Weights of a small GPT-style language model, trained from scratch on English Wikipedia.
Size: 8 layers, width 256, 2 heads of 128, MLP 768 squared ReLU, vocabulary 8192, 14.1M parameters.
Training: a variant of Muon for these matrices, 302M tokens, 4103 steps.
Each number is 500 + 40 x the weight over its row's rms, rounded and kept within 0 to 999. Layers, rows and columns count from 0. Numbers have three digits each. The size before them is the row's rms in percent of the matrix's.

# down: layer 5 MLP down (transposed), 768x256, rms 0.145, rows 121-173, columns 0-127
# up: layer 5 MLP up, 768x256, rms 0.246, rows 122-173, columns 0-127
down121 093:477481560483463454442437509497516448515478454465484501437522490468562540531542540487518583464482515478546529500496522435506509502534531498522493491521512536468504534530516507466446497449538540471512486477483486350452443481470455509484412513486515552494578491485491468524528496501510509572439473559529497478440469525560490476496603574448492477515512506417495492486519521464460606558512
up122 093:539453486488529445497500531465473494548515497545522462558434533441458484448535409548467545618516434523501554542544523534480519500544555524483503475519519526489486627451444453498466473485522492535533493477513490478515560455479422491477524479547523508506499548392492503500630496474512476480521463475487468558415477399493507469503497519506500524451514498502565550572539483544509545510477
down122 090:473547519480529523537475489489493396445558468498471488537484535487502552493458422486504455577502476461514489520490459470490522462568510538490434470449508504437522561468478537455480555499513438491514551435554554497537461484500472526409558540463500517488522582399429483473504507512545464522475515424598533530477493506466554447626555489508497461463549487452489553472555490520506492455499
up123 108:546520463540481502505545538510488523579525589517500537485502500517503469586472513512504517580527528564474556489521549489485479491455545533530495477527452512516452521539520530470517548496471490516540538521483451471490540516462468517551507557446519507490545468432541563500480536444496511541535491563504546422497477503518602469530603494550465513491555447506493494505470436470488453485448
down123 112:449528487538542474475466425463512448449509555428432447494534544535556537512504440506561520493506451505567517528488508447468528579451562511575516513485573471496427425494597503507478495459428591462469526533503529470538471480511494515481437534448499481505474497523551452445448456555484528473477509432574535506545474509452417446497472538583482453488511456498524455469391433489516490509532
up124 106:533556447462512450481508474442436470533526521499482565538482535509543455546431539479483584471515537476538507484554494527510594483497520532540418500519506495518431482533532399474498504530485450533518493446506453505481523519515510508549588509560521509551508496520516434517537508473540437558477505547576499520427516511513475448470529482516519507525479452348442531553524538545577475534599
down124 106:501475444476545453457482508514490439557464524525497510511549472574467497518488479565471528529507557526453527571412404427510509513498549499501529601418568480441478512473485529461474521501510495440497472470463505512528471480537531600447534574503435511511444480464555370495528517556529538379556586478568449505514528488496498495557504476532485457557532440459488500540527487491464484503493
up125 126:473531462491441495457492559427558455482539476542464513531478465494502531461530479559432490401446502567495482455454533548512617496498474424480465415483460455519518488511494487432511476461453462490541460492500499526517486460459518478507489461558465535545485513499453482516553546514487492514452421562481508514501569580559516487542409489499570484521503485490544442508499561488484488478456
down125 114:413503468512572538498511543488469560556454492502465434517483427441428512482524518521498454444568560527562510481498483482500504500478537459532538470537538489520555452563498482483460473512510500450575584519477479448456512449491537527446537505533462510586514507491563440461469456484487504559521520513506516492481467493491423555456488460553477498488448446503492472508414454531504437522461
up126 103:514485433533414523468531498459488481527517489549412551512410465469492490513493461610513535452490441566558460545458523501516478418466448518538573548500436504505432504512427483409602501457515602457451468510463523534454483519474505505477496495476488530547509524447515478496497490515542522514500505527451515502472565516468462515485477456521549571536470538442542530466572500528483488578502
down126 105:519444517514610481494468471543478453576489421436490483438477521546464511531472470464546422472475481525513448549585459492494551487526438453509545507556453482533428468529543475480522481486562570483544440489472500493496465540452533491500474521458582499454476501519489526517487529509504529508570498458503516450486459488479524462473471519469472479559578486476540455426480451552480555566489
up127 087:530485459515564521554522478522515475546612525526409577531513490445520485549510519485490507498584468486429486511521476466436482405463478502437434555507487439493470495486496523518442499529486516546474489476443483511487529461501460470464518466485562507462429615496447453577525507432528511518547532544478549524565513573504539448496501528466522526501453522461501541451494510497506488530513
down127 086:537457498454426554534448399467461453536521516563477528534536506398501511498448524522444492494478482490538419490424532492518464482494462503436580559501516484498499497514524435559451482490550499466490495556560400527498576434480505511500586498509449498472547514507473526491568543446480504438460561520436460535528480504474551492478483499613534572457495505534437527549438556539520479518461
up128 102:519501468488538515467538528497491452472531522526524499528506537507465521445486448449450484562511529527514465471431489479464505531541498473443493498538501426528375464588481459511493558506488500551407506490442480534524579406587527514594499430501540567535420470492569509563493519533487408482468534500546534502456501496459578536518522464564552508495491478470441463517523477543500492506461
down128 101:542512488495546526521493545461535572571549441504518507497518528532500520466457474460486487538485483438458495460543484547523508495527452456479523489500465515520446506510531512497444490491552508455508387525437454514520475429502492562446533500456467493488506474557510532474549545491495562572476534503485618408443555440453483553560530508500499525453459513443494533449533497473472490495599
up129 096:528465492537523515524465537497435521525510541569482546533555492483490481534564564430474426474525506492542479389458508515560569508571476524441441493480510473545468502408538521528551543456469490539466498462507524533528447444526580498522473503406497540490526440450593488459536544389513454513476504521486442479529389550504472442439463435518456467558447523490500473470446520515449547475503
down129 101:468495465530481469524504534519470511449479477506558438442519460477483476489490483430445452462472523480456515474523544487526424482510564454430557500494542505476498491499502442475465570550533501486445486505543539480375461432539534447502475454519580535527484504576506549560479503481452449458506471531577461444559469482452449533421492505524536462537455511546524473475478437450517520514475
up130 105:518483467492386501487558487512454480581421523457508558526492470532520500537468484532570422586530460511562520455518449549505471496433513505468498474448440523502490551449399477488554481475517544520584474513491505472597543549524483498509486497492483487551560520517469508519450459482446534526522447550418488552526481504522542527551529540539526501588517560576486485520494483530516500453513
down130 105:579536559479551512502512511479504568472565471418517513527526515574487537494479492452531517507539555549548558516500561559523510604501497476467538476473508518561475511494483574493542499512470525487517495548459411538516578550442505516415547558538543512531506505471486398421601568547445541480459485562479552460453473501426564490497487509404511533521486527570437520430463528520475492496529
up131 089:533428478497511450509551413580393519471484548546560544483588486489491522520534559481481529552514458467516515483427466519511440480480510525526490494488415490486528483528495518583515450504520507462467476542436514505457489491543562453538544463463547446553486544477427499458415501537534556465520495550528547540490456506455491479423534487463502507442515552464437546439555435508481536516532
down131 097:482527493495543513471429512481529561501523498511468497534517486478545505510601513495463538513511527529497512500519492552528507564495506490469503484468473518433482552496432493593511448553439483475488455514527507474500539515468523484537422497591494482560541510550520497494498508549529384522478474409480521518457520426526463483442502530400517456461496474455458553509485466454476508503416
up132 092:448460525508543546511544503497501469493582559500473537532540493458504476497490470492469492417483472566479440465481513472489515376542534435433470519566499586534510448530525513528508419474526511497494539572468495507411512531471446494494544516502460505535499482431478436554494467482553522479468480580457588493495500533540468488523487482507505524457435573491490473480568534512449550501528
down132 095:503468517498458578435586489537483506468481545504462485433550523534471505579457505479503445535563412558589500459531513563449542389496523499492552503566523486497417466477521523419494481486540457501473523519452536518526514424462516496566512463472524509576515577508512495502534539536509536543542579459505544521504445470476481508511484489615524523464453509532548535443499545524503493498484
up133 108:569549513482539531508596459508477492580521505490547496511484553552565505512511543480446563561499502608533541449471489497455474503480557505459479538567436489534503501589499501515507454531526476556471507522528508554537584503459434556454515546436462471512478526537486532499483524475449474485475520597527486462524457478513499544566527548470538531449491547472473466448549525507463488424587
down133 105:475454402506549458500480455543502522474525492536441467516522491440517506453492535512498536529502518555534528566495481476473495468471554521461526480554499566544494500526472485473479507512431464582482578520483538501502506468439602508482562437541483491527460488488512497407512441496481476478544528456519531488414522513464457463560545553437505401548505495505447507507423521460443474500506
up134 107:565516428513520501555477480490417475482531519562466466453522488447494517481507528518524381561399532489495517420473505540496471545531513500440499575500565452464559443461511427487510576483515529492509504509497521522456514514489498505480440488543542525492532423512522427465501552541556493485459547577466556528521495498534465556531495585520474534532476481542523531462553433444531537472466
down134 101:516518473539519525513472513532550513448505435484436467470481469556457440431457482566470456507547462520539526497456500470549545522490473467531554503464520490466521541418447394532578496515495439495532563492431537433492491523460532569479472469502468517536483488521460506473435466471435468529561508518562539458508542493537520493570572517438449463513483506534509515497524552478524466605481
up135 091:491483518500527463489527526504516491467491445511439504514558548549533497461518459516489499549509449476534546478508559492474459478567530382504431469461458443407503518494521521515560457523419583502488490463634483435473491484505461564565491495403474507523463539518456500524458522568468562588538508490519460536505506531414550558505497582495483523484496534542459560461604527434570459544535
down135 086:504486433507512499543469479522544497455497494505455509505444522532516521462448587482501451491486538526506531478477448544490503488468540516472493548480569523514458480516520467437464542556503486536574495553474502442426452506446512593468550489472515508499510446588556540472447495499537491515495463485508532483435589491505496486553567506491484514519480511438466474441454440504445547546527
up136 112:525492483499515556456589474487555574516433597464506505500550506525534528498460547445525467510551463526469507496537497442529428411457486526487528479514539527502485499543498566515559438520472470499482530527509546469533564508507468506525457470475472525552484447525445476429571478514481660524522449460479474479533434423587555528443480443515563604546460514413495504451550541475507592495525
down136 113:512565567469545540474507507527516413397468530531529517541552482526479536512447569444554515542463452522515489551528516440517479514506511483488512511562534507519598570469432517493590441489497473519473570476538551466507502478506482516507509492522430502521429550521415534417487548521493557473464404524552494528447480475534476583469512462527468528494527501444488499530547487468531555541485
up137 092:546516481463522434547577581499507492496429499511507460519541455508508498498507402517495523525530424493521564471472537581551535532531490423494612447519538579473452452524468449466505446456478513533481548517478494534494503543461398540532431498497577538496409508499502488452462534573523510492477458503541494440471462485487551461540475557485545489479468520473474577465520515488526450468505
down137 097:459494526492470408540479538422483460488510476534509529477454425507499501519514433448489496486450432501539419486467510459565621464410516483455451443437470501474473529531525507546567489521492470562437474450519542497511511578447498475495529464494486485500471479515533512488417576483467477493477501440561510486456493543521557522506477553465526569502501531445483464562436505475431553489468
up138 109:482456523499451426590508553453524514456538532433427572475434547482555461546501577514552511407434531463459538577510497541445540544561495495501550531495496518577453494500570513562475430548515544548522499465560472504453492459569510523461552470482479510549520491484494491445499513513529532493548523473519462498494533484500526470509551595485535500469556567503496562478504553452463427467471
down138 096:477475461523462548529496537504549468504509533564464486499491447544473460591524488438503512522509527478577433475488556472500492511633513532537544567425491467508578490522510472538488437523487459450457419506433476516527463469558495576513578486501561408548526561520536549494425479482530557457486579494487496565503441535545497604439533502443434488405522532420506440494510493485468542521380
up139 097:485446473549489572456500495496552504453464461517528549523479529536505469419501445473505475509548522549546534439483491517451556479555530513460504493460485502388454476483493462476543456509493445528514469450537485420418479526496545449521497498531523486534476529500576484559563481515476471438485515503539524555455505432526494533523539532503442581530506521556558439585516607478450433507492
down139 101:546435580483471486458426499593461537602552532472467598534476391499503530502496533524517488403375520485457542501526424479514519564529497484509455503524398506517469462471507482514507529557504536469504510477488534571493473524470514493497516542495456494468517479581527498534424505506462483499509442547542532512516462471459454535468458537533542472520496476506460520435490485533506580443488
up140 106:474559546435495533591505478478498508512549501477466463520451464482520432467484536531456469494560542520536505441466514511564482545521534500539490496487501568500492590528514549460502487615514538484583481553479520477415493580507449447508505520399527534502486536531505436599451524457481489505522527475578516457437437523505542444448569504477494566521530520449514527503578525489569516503456
down140 101:535391505430497542463555545485558536489432534506457444511469456522509535501462512568411482499527550496514467411546462473504476514500523552542418440536499535519441488497485549470458475521517534536496571471508509528474495608513497513489487542518520477475498448447511493518496492474471602596432536538467501477470526435444439477466478541440469476480472478477500478515516448514496418531487
up141 096:552454591471538429428494476480532512547519514511505500487460552496469491464554461592461495480512437558555477537442528456541481437545497445525527547472502442478586542476517507500545516460511539531490425514547507542577434484450521545561500510504442520493500473430515560512537518464525480538528588500561515485491493504529519494606454552482474535487514455497500528574512469460512470511494
down141 095:551562540501543426509488404467495410429524475482490556528543499454564470508515519576456526516502484448574539518466510452499407439554545587460448479534459457407529574466465493491576470442455470478476508450434547564535473459535534485497466423544513575479494510505506500499504595502510484482507434447582522528551515490546470495538505519493462450456488472444537433522554503457519568590526
up142 124:456512532480493443495584558499534406589490479495541509471497549492519493499512557480607500583486544501581493449522565557440526502441459476434451519466533462515506494502521496538569501532512465567482509488469455523437505441548504613573483498523406458419478488508497520497495508527529490588480482532496519519476455439567470463529421520471500510534529497513526506493495469478504482471509
down142 123:452468462517510498487517573488505495492511453488499488493462487537488510500514515447434450431480524491572478472475543404508526418478453451569467470511536481501441484549509469556503544501579446488372473471461498534383489466500449586475470507474479445510476430521527491529519451460495530483541500548529510487557420549526521534545507487480549434527506461519477467524524478501462471521456
up143 104:447581522472515424494406508514492445533501584616564557504453440456533513510505513515531516544481533452551526453506487543515491464464515537569513526522543499525503583498504529586470440536507525472518483468487466525468533508581442494494449474504521481477557447443535465474463565552582476509470439503466485458482518450511483488489499481530505542527509557460511470584514444468463474508474
down143 092:442456517480559513483540520470487554463493457532576513544422417489536565524498445501468442493545502496524481476526469443502477503476558534447533463519514536546490547555472476527456446499500496414505536506519533487436546475531450517426569538489554500476536415545514438496481512508450518489522508545535510436471569431446450485482558436468477470434579510468538506491525458449527507577506
up144 099:476516476503565511495535543461489528489542553510590454465469445489554547506552526484519390495519557520481538472511430557473551526527529413509491540479466507477450457497547574451468520507517476479494538475465488486494456413516545478532501428485456500507590510425474486459551460469562478487536514563540507534476508464530510505497502549537449436402482492535457525494529573506477494461419
down144 105:463498519524537532509558473485526536516459550470493461458536432495507444498504458493483565465497543490488505507482519474462629531439518510536500417515459476490518413488511451485480507484510512599520529444583562546450488491510440477506464528525544526497540508396447531504585437494437542468479538568501514509529493563535453503566450489591460476472516498443483467507515513491496531437523
up145 097:462491494459471494475463569441469452419541542466468577476532518468382482506501486534501584520502464488494535533550455505492509519496495467561458557526453521518462486503439458468482454495473498463498513503493513517534497510546464509592517517465527537521551547569457471423490480490487524570555552484518489525554540488520463426428510466513560499503456461487567535446540495456543438520500
down145 100:466543468568415444432604454566515448516481508481510545524501544443377538481540524486463474492523480492550487547441406523505423511445496545442560545474408504537571449498495530563465503429486493507533522510486432509445515504472525598556487486451519491488576600512533504464522440511469529493540520498541510509489500432507449488468530494491479434545505490443543502466502464507452570532476
up146 098:496487458469548509534475500465390564540511600453502529482553515511526454526614508570476455460478581542460486486493581483491479449464485449476511505527516487532524517475541486489512497480519430477569433485466464564532473514532491463525431386397470490529451468514576485451504462513508503469469481505462455498411521488449526499518510529537571502501524558546493588499541568497527510446526
down146 103:533453499460488511452474490486460490511490536473562471552509510553471482521476545519517497452517532586443565556486478482515484453515553512435545489528507473501543517494528542532481494441493500476557517503510497506426574498508514518540485443491465500564514509503565595409573456521542532496576476502503475567562534483566513471559452501527473528493498452502503494470491467509487444525507
up147 108:468441458488595492530566538427499555460468511535549528407489487567508507479411488520523546592489416486474464457538482527503548465489438522463532461438507480490509535477446399498542542451482449504533541461535473507510521500495474469505494479465441482536487512565453472450455464484542495491550522517569507491529481525565578492557534565536441502484494400509506493467491435483508499512467
down147 109:527468531499541573492478506445556454535499470597430517459528468531546493537522491540424523537549463507486452553518407483527518449555479556531477490485466470509527451560495430461496530535494574511480486490496516461497498471496505483434449479397533520503422549532482471528408500627500540520519577565509533563520504502557491505519366575483483531493482490546473514488558517514519522447571
up148 107:451535546461489456512519492490473524509508533503567502546442502445514456536484485521505548522516494585476511490497507487525511503495552544544487555509532442519510485489486473584478557468494505461527453519521448637459472457554476494540461533504428523530494525541499469439449447466521477510508479600459514504493457450463447532542554533521488572539472438463520501481428527490462518490536
down148 103:490489461584518513531597544499470562497429512501500502502525538443519434558446489411503495525447508446471514488514492467467495468492476426553453552414483478503454451531534455508573511513461461418450456539434454485512562518534496541479535486457481565504544464457529447492504564475514541391547527402532505443494458508481555539574472495579520508500482434516469495522534518519461512493507
up149 115:466476497496512521532529514533510555466475543477459491517617475518516535502509478487473542499484487466460483570534584490471555473516418490569494499451506528474508549441424498501466423447494493564494442507481477547556456480440501476506568519495476500517454534500511479501498458481515526511507499526497495541534487513523500446509492532527483479513455573494524449473559510492598582541529
down149 109:482450550460497499576472599542461520496489527523598543477555531497516512561484534493474527516430532488484489513511441534461533506473504462562504503483434417464535497538485474466540498483532494544610543577466487537498489495495509517468485518523460591518443512557461484453534505493464531544598497488464502440525581466460484515512558433553541459492562532554515461528516498435544477511502
up150 095:579595513600448441558518539503542452475367540467491529432460482516462498507563547468466518513544504500482596432487507439460528516545565472477551445482514437508496481479518583530494539462591487449486483519452485493517460567557473481464529469558484468505492534460522516492543422437523511492530413509481462484465529459517485513568457450487487530519468499492552432534545493467505483523470
down150 097:542550583473509515492521463555488492521334401436540510554519498500426501470493465488527558545485427482437482460498517484486538519538557544504502492491471510550491459521491498390472507449452500543516535586504485449444471467436492474504547482456566518543535533537508477483491486479544466567460480500532495552518504453528503510480564526327544494487496513521491551518518532489504542494454
up151 091:506484486568507611482487523541492562519509481437529533563477544500505453452588520529510535507529427446511571518337479430489528436513445510536454551452521520473527493493482514549511480429505506533464471542551539544559456561537463551510390513559481506483501534551563488437550524546516479490468401467524486510515430441469539494489492450570534531441480528484499554455472479527505487468494
down151 091:460524526493511414530470511544507516553449490459422489528517456536430493530394473540500536518509475489485477515529560472505550479537525500442586485435530441490541432567490531452538492524469563547431464498575426519428496562576481497470533474494588502481425464512538516461498506416445466484533493509468493508516473496541466495574467462377427592504531529543479443556495473525460507595494
up152 096:520485533537545583539493535435452451570488621447520511466532524497514503471498523500480421531396433483544532493467523547503516493497495481427418493546467555477494500492539527554444525574545454508508499553523487496518523452483477441473496493560500527482475469450524436517513528528397505539528488479536526530491558534504476493448470487564457451561518503470479465495423497493527498534470
down152 099:539474518534493526478537412515390519519526587543491502521504471502605530516504462498505488499548515533523507555507556473472535436581462473477581495538488470562501531517502569495492452505548556534458451522491541509489486570515453474470560522533566504657544463442498468508573519496494529472448474447494494476493496496492511470437508490543492496556459495485560523449443491574446492454426
up153 089:549449521542481495589483476527519536458491568478469468489468456521486483459493471566487460526514403530503484405501570431565562555543508438515519506527492499469522479518543451443538527531486457489497552501499544542524505489488427464477575513479499483532542425509540447449476508443486440482421485445557506574509481536476536479507562534457576534474488448565513504452528475528446518539513
down153 089:501535535442528441504508570451565583444447486509464548437510452463490462491498459476461556505508573564522519437543503503471481517461458457478538578540566504531490510508572492464410530540486500574569513517524387525425497538562494462496550487462499491507519589464476505471526545500527485505458581464472532491482544534544605517541519506454474471489517504499479498491533513517466535515511
up154 097:508549516533518430468376502418466453531601493481465517500504483489498533435521460476449509499529495463527464519515488524505516516526494527439481551487551506520538476582504431519452508606513467500480505466494477475472583497451527491468558475570514525539518578465510593515466467507480455456478510456551500519478465527475542423493483510515468471551546498468428518495533490564513471506527
down154 092:501468565554490438474518586523590570488516484483495477441563464610465531456496536529463505558498535485497390495534496466482468516482464517514511537514477530481519539528509501481528545597511485489434481425507525472424524517460495502476502518526496483508504529499527532475368477460505497516538518515516504459477539558455498519502536556543461494540586481501435477504553518550516509465504
up155 096:515490451459466550502475507449463550469528502520462468548516542440403517533474500490435525522551478516546483535493478503493467508644512491571468516545461525520519527422446546455460579542386493539439497511512557540518466515547567428500556524494464466506576511539508462513542495448549525446469548517517539506486485445481477471491487552516466539518448521481557503521498549509450536445555
down155 092:560530524472492523436563499450529481528514531517516504465465560471456518499506546468527507477474473477484539555514516479570538494536496591572548403485537503488525467449486488477505554460457463545420515523472486419499511497483544519542528527502484557480581484486533519567492522441548510471502543446450527545564535431468515530510565548438471496479540470521539516418442512504502485533550
up156 096:505510510439518527488449458469446499430555553491487504477444454446475488509449447506470461541431517473466496532606452588456552472473499447459501479470514469599541545550480511426438586460501553489483514463472453507466470443504514549539527474560507480512477445508531495492498541486533554481544537518470471491461469535459588414563495524543500464411465472500467500580495503491526452456537
down156 099:512537484509512542508555531514499465469573541553476469536533550436501495551493437434497478437520470463451457502477452520484533489513555419567447541454504501525534474476497494507520496430470523456461574547489464535487576473446543551495450494518392560504405491500525473568477573504620487454546554470463498506526467514522542452529556457513557526501524488502535525549500550487511487458542
up157 108:431488502543541521537488525546506502549510474546471518475518541516482528499524494436489506592523548552510502476503533499465430483483504441444494497538442494490525474501538496541521547462487505487471518549430430522473557456536545491503530498483431504441439482493491469455499498501483506452467526446471470493551460587548449475502524493551560501463503446519470516493383455511523585483490
down157 113:507584514513531499461519438480522503549499463489426506492458549521491480504505480479503478553544441530553466451568467458478454439496509449528496448480446495439482486558542518510551413501565488492541511561494501477551430595515545506552495461439503529503491499511505489527506478489529466514465512566543459523489478575542559491469465510545475539481462496508445448461464509490498560530547
up158 103:520466525530469510466552457524512584563508515560509547453485520498535485454562517515509482437511464539460501448544440436534451457489473476512517417558483503454554445507379527538482501544478547581517479514503484461570555458471499490480473483518530464520473420482471429551488510478545517550529445519512468457414481587574452489519563487517411442531471464509548480586437543489559487526535
down158 104:481486463473514522538512567541488516495513533467491478486514483504480494505531499530513520468462459493523495528521467489490474480583503378540532515535477557471476578534523510685468491395537498584531494491482525536427470489525470439543524500474576524511568464564509499473456501538469495490475523524459530543494455528543537450439494418564500516533501540513470501425597453485450478513533
up159 111:470542482575468442554591535537452484515492506460540501520576454561446521520529530479578561611464492523461476480489545575544478500514506525453505519562522526476490494490464570488439479481503509470501501491433585508469493502487475532526478579440513534616554506500555499476561482488489393510531518484484478494561528537533596498520530538514541496521469577544447485485447516505461546521502
down159 104:506501448541561542510520524490485479483478451510460453530478514525513468562468470518514464476495536511487473534482504499520566481422458484501467625512507499494551486503491496488479574466566511476565532519548466538443508489538485539507509491535446472433495461531527522505461501581477513532468523458489438498542496492482481500495525525577540471526522460539523443551553519510502460494516
up160 104:461525498570524483539385467541461483502528469471513550459486508474452457519407552531502531546523475431480467529529481543442500516540516498511541474488460443491477474482489451537528588537497488431494544585493503493473560467475489466470512484566470491487514524496533469456487536597508491515478518476443520442503437541565528473532453511566539463475491527528474390564540488505456496461489
down160 099:510444456394479530402520480465511556489411485475470460507513499500492512519499528459469554547526495478510471497456540423481545501477474520476532465549526444485526474544455480526481522529513520459497504512498526448434502501540564475469497554502519503434519547520467476523527446560484559417535539534471522505455484505482508466429526471421512525491492549532475486519517469506552550562451
up161 098:500508492540499539498497408510478483519507510556560458535506497441495447468520519560479467485495467578563561516468494447430476492506430529505473515472525531507480512451524515547533466559535440449437479541512455535477537579496471475442461474474513566452498470501594567550564489475449535496510510466487457489516519528472530446483452468508408462510522487555558472543488503603465491501463
down161 096:465548497478490498485516522461517546481485482502470484554477460571464397437481500491542509493464487436518428513587541484461575528520551529488505429491511501513559476513467485526553549492439500446509526501482559488487409519508494513472472430472570551484534521490449451534467499516496582445566448499481566509470544554507427547571507527537510484439461473464441534499482461497443489526449
up162 102:508481456412452466480480485485564484493490529432557507534535426524527528426466499469486453561511582532490525456540473490517506413472499425484465530546450430449441427561485541435505482519488453473516556495512523499504453553420526467517525498494498565517513456505445583508453498532494541410513552569439515442498474408491470485469507490512523479550531497515490477539503520508511510460539
down162 097:475482563565537513480497445597520572491519431483469471490550493457419450489477509461540426455380480509462478484489453539481479498473451555502444461422498514504477476561521511479413496495472511506481551516523549507505513502527549485399477508488543459473531478543510481503454506470505477520493473563544550485500468475497482486574533538444444470499504528470557474472500482477504510459461
up163 106:530501461482431449517460480491459474519501472506554474544444441441513495448461523541530466497477467509482505418544511451437532527484513424417448566437606516490474488495401521532460557466520501485479540451482510552543528537548554499567453521478500458510483486505476534512496524482530466423524532512514456537464487539535465486494471530507465533554524526483501507483469471447509510442483
down163 103:561497590494445465548539508522555614477485488421492466469414468428551491480553535534507478491443539505532508570526531468524535504498480498508509391475492537447462464529562534488508410449486479454435529490458567499464471555531556429500489525549578488497507531516494522484520498471568508477532515496494510498497478484551456512494437511493569457503534494519481509446435488484481431525429
up164 109:533460557492540544431476515502538488528439486532465573502483503556571484525547527572493465460439392522535492472428476510474457491513584524492488568510523514523496518514459480568551523510557528493505477504467542551451507482519513513531467465505463536559602492463549493482544478463444502480514504555461465450436481529506526466537484471487497503485449487470545495496480455536505495453508
down164 106:484554477494520471564564455525553527430520425533501481468519464471464606499524467547560474424479535510490522469491538497389449434407503524500404500491418461548405511480498529498399521505489410554447538513507472541482516461517472466474510506507492498552554507526447562489484516538431486545460560519494516453475570490476546551582590423413487504538456519532535578477608526550496498513507
up165 099:491594444482545438538592430491456513526503515504539522473522503484500480450460451538522535535493458496529509548422431508500507562473508483501456449535493382502507522520523460517487572511469581508476493467530457499467462446515505480567472528508563515486490547510426406438494411543499473506462474512445469460548465488467463535462486527524506543538452533558535468499480579470508503504471
down165 095:574496551516523510497591495541480536443480528572492503536564454522453447451409458518454511457467487452527490554446506440584442487455513441520484506530498505516449501500548508450493471393521512502426495426507522584472477491504479511461437419526545518453465545459506465462552456502517514475493497586520531556501508530474430528483538404525523562459584520552578443493563487432517577503540
up166 106:510545487525531517549454536516478420499483519548523495593494571514459562521488443497524479486551476490482542494514475484485432511467433497595508500509535517492487508505471450524478551531488550486502434527538477461507510433564551459544420561514455468533484417448500463509415403480488526464509496500461491462458503466514506494451528537552436541484465478579510486530463484509489492531453
down166 102:575441497560541557554493490472477475533542558435507536522453503461429502497529497495414513522474461520483467545551467493494473564515502501504536498554518496545510462514522441498578513437488497500489495506540465457488489469537487483520524469461453499496519544464505467551472510511498473509544518497476499461457515450459538506478521598409417529479504517480518493495509476556475501535502
up167 102:522489487471535490470436517542515522580542510421559566484501500579485516477480502525519525445459504433439493430507492427477436489431445544474477483423481457530476503463460463500519520491469489485540493529493520384464548525486436427528550421486553408496503440498538470598491500473425430469478528504440503528469483545514478464484478413521595548469472480514547560563499529511395510493480
down167 101:503461593515466504461528493544453536512530526484462497429520549502502554464503496513497432511464454466460562463514459455464448549458468512538519474491441533541454542507480492417500519469532518490496515476496573501523521475515433468519507505546547541516523525521447451435477514453455486523484464512477545473443529492503498460480615493500536452475447537494506502496492491492556442535534
up168 100:535504416550585458536496465554470551432439498548496508523484407525473501576494458464516463564492542450447538498472495495472535486413517513487505509485451493474496560484530502508520593415487446489569498475456560546446471500582476447488520500495576532444532526539504558531529405505519446447500478515478523510457515477482487488436468503568470501526541526499452468553596563500471484468456
down168 097:532503486480487545578462489452508429553499464468529473444487570517408490529616466543519439432501475491505470481460478504506520457557530518554464551490560377492474525475503505490477432526502594481418520527481527487453571472517489468490459469522470494565510510543444482469475457527486470531515524499545520483532505521559494473505514472466450453464552505518490494560512549467481517528523
up169 078:478550474469542558483536505517561446563544451403496481494470522481535488488493544514433481451481585535508485470485569476462473523494461500513565465569527513550445510501491505469524444548496463460490551574513535465517516425522419490529516414498496500452490450498524533506513452468545534533463503427461555553501517468466471429475499489405536514513444512530524593477544539444498545469516
down169 084:503515506442459533479489440410403559467440494480553534460517502473522535539487466522479457476474489473507478538508545592433530495495493594537505529465527482426505527477513522473474501505481445496535499540491478480536582445500490497463470501452494459511501488529500480493424518546532443487499526482565548589533462502417454464585509477324540540541494492483521541481455510504464546523474
up170 104:558532525557448467487481482467508566481488470528467514501495501513533544489495549518456486583483463416523508524518518510494613477480449402459499442534544553627512602509516507503441453576463475525453496455422477561452457496501533574463489399482494521494511493425512454477517466510500447452457537493451503482468476481572495531464496486519538569590568484498474526485508544508443520463576
down170 095:447504532467581586558544509525483525472458470468540491495475457525485529544497465517459453514504499521417498517519443535451526431459462516509530467491525479496542466474454443498474463521472555503500504487465568518505470483556469515478517506439542574461470478555549529468442427528414463535530543516547457474549515492507538456575509462449457509475557603461452435430442504531408498495488
up171 088:450500484539531507456603540479477537534495519463529552437491569483445491540462519496501482511550516567521515516524454503464504536527449497527547530543533525547525452554476488501540470456507466517530555464474501454463524507492491493428523555479510455536442558533549459542519539521532613533478500492444483577500481486526506545577539446487440497485406551522529529462461620496494505437445
down171 096:524543473587520546532487480503510497496514515488535540516538526568453452466519481524499571431472507570464501503467478506427493585492476492506542468536521512521447482458457421575588540475453478483424543507510582496526504464521463582488472485476546477518411508500567453457523503504461554497497473412534464516538469527486505497529498458307533511537489520530429482457556489483476551463502
up172 108:452549492483516404523480548572527650508411453560498515439486455496526491499484457496489572525502485413539477434562509503539455534527527449485526544560535549513582573460505528497393548474505519560528590466479490452563439504439489483563547507487546501448488501478522457478484517504478497477512477510476527564547543468449518556486461478517545531425531480559495534513505600470527468493475
down172 106:459550517517560477464475480527534500560502458532468487522623502524464529581454484494465471573520462491525483526514483476456547495540523524526533601529500435513455565454475481458509520596566530509426504503538481482465468503589521508499475495458504502481531383447495496538491532502489523488475526540514451445464449438497491476477505500427453506454465433516541512460498522477385513503490
up173 111:527476480509547499549518483495574461539568483415492463518460523510540467533532554558467468492414472489502490510543506492495495505454538553499510569439483477439496555454543477534579554499525456473443471493510533457400544547466499514541504537561538468491475510545475482575533457474494541497487496463467502500479475507494580386472450455485517582526543496471546477485414475458495525516446
down173 105:465490488482518498499499465506483459491456453471479501466492465425491487466476591495445507565496523502528477496526435485496492495438543509503534457445473554462519512453447559483483455442604450489451470414461550520534419581490483507535476516515484507468538506539507511515426482489493521526551556460548495443483462553490561478490478468441455544495475507474533553461532554550510465513510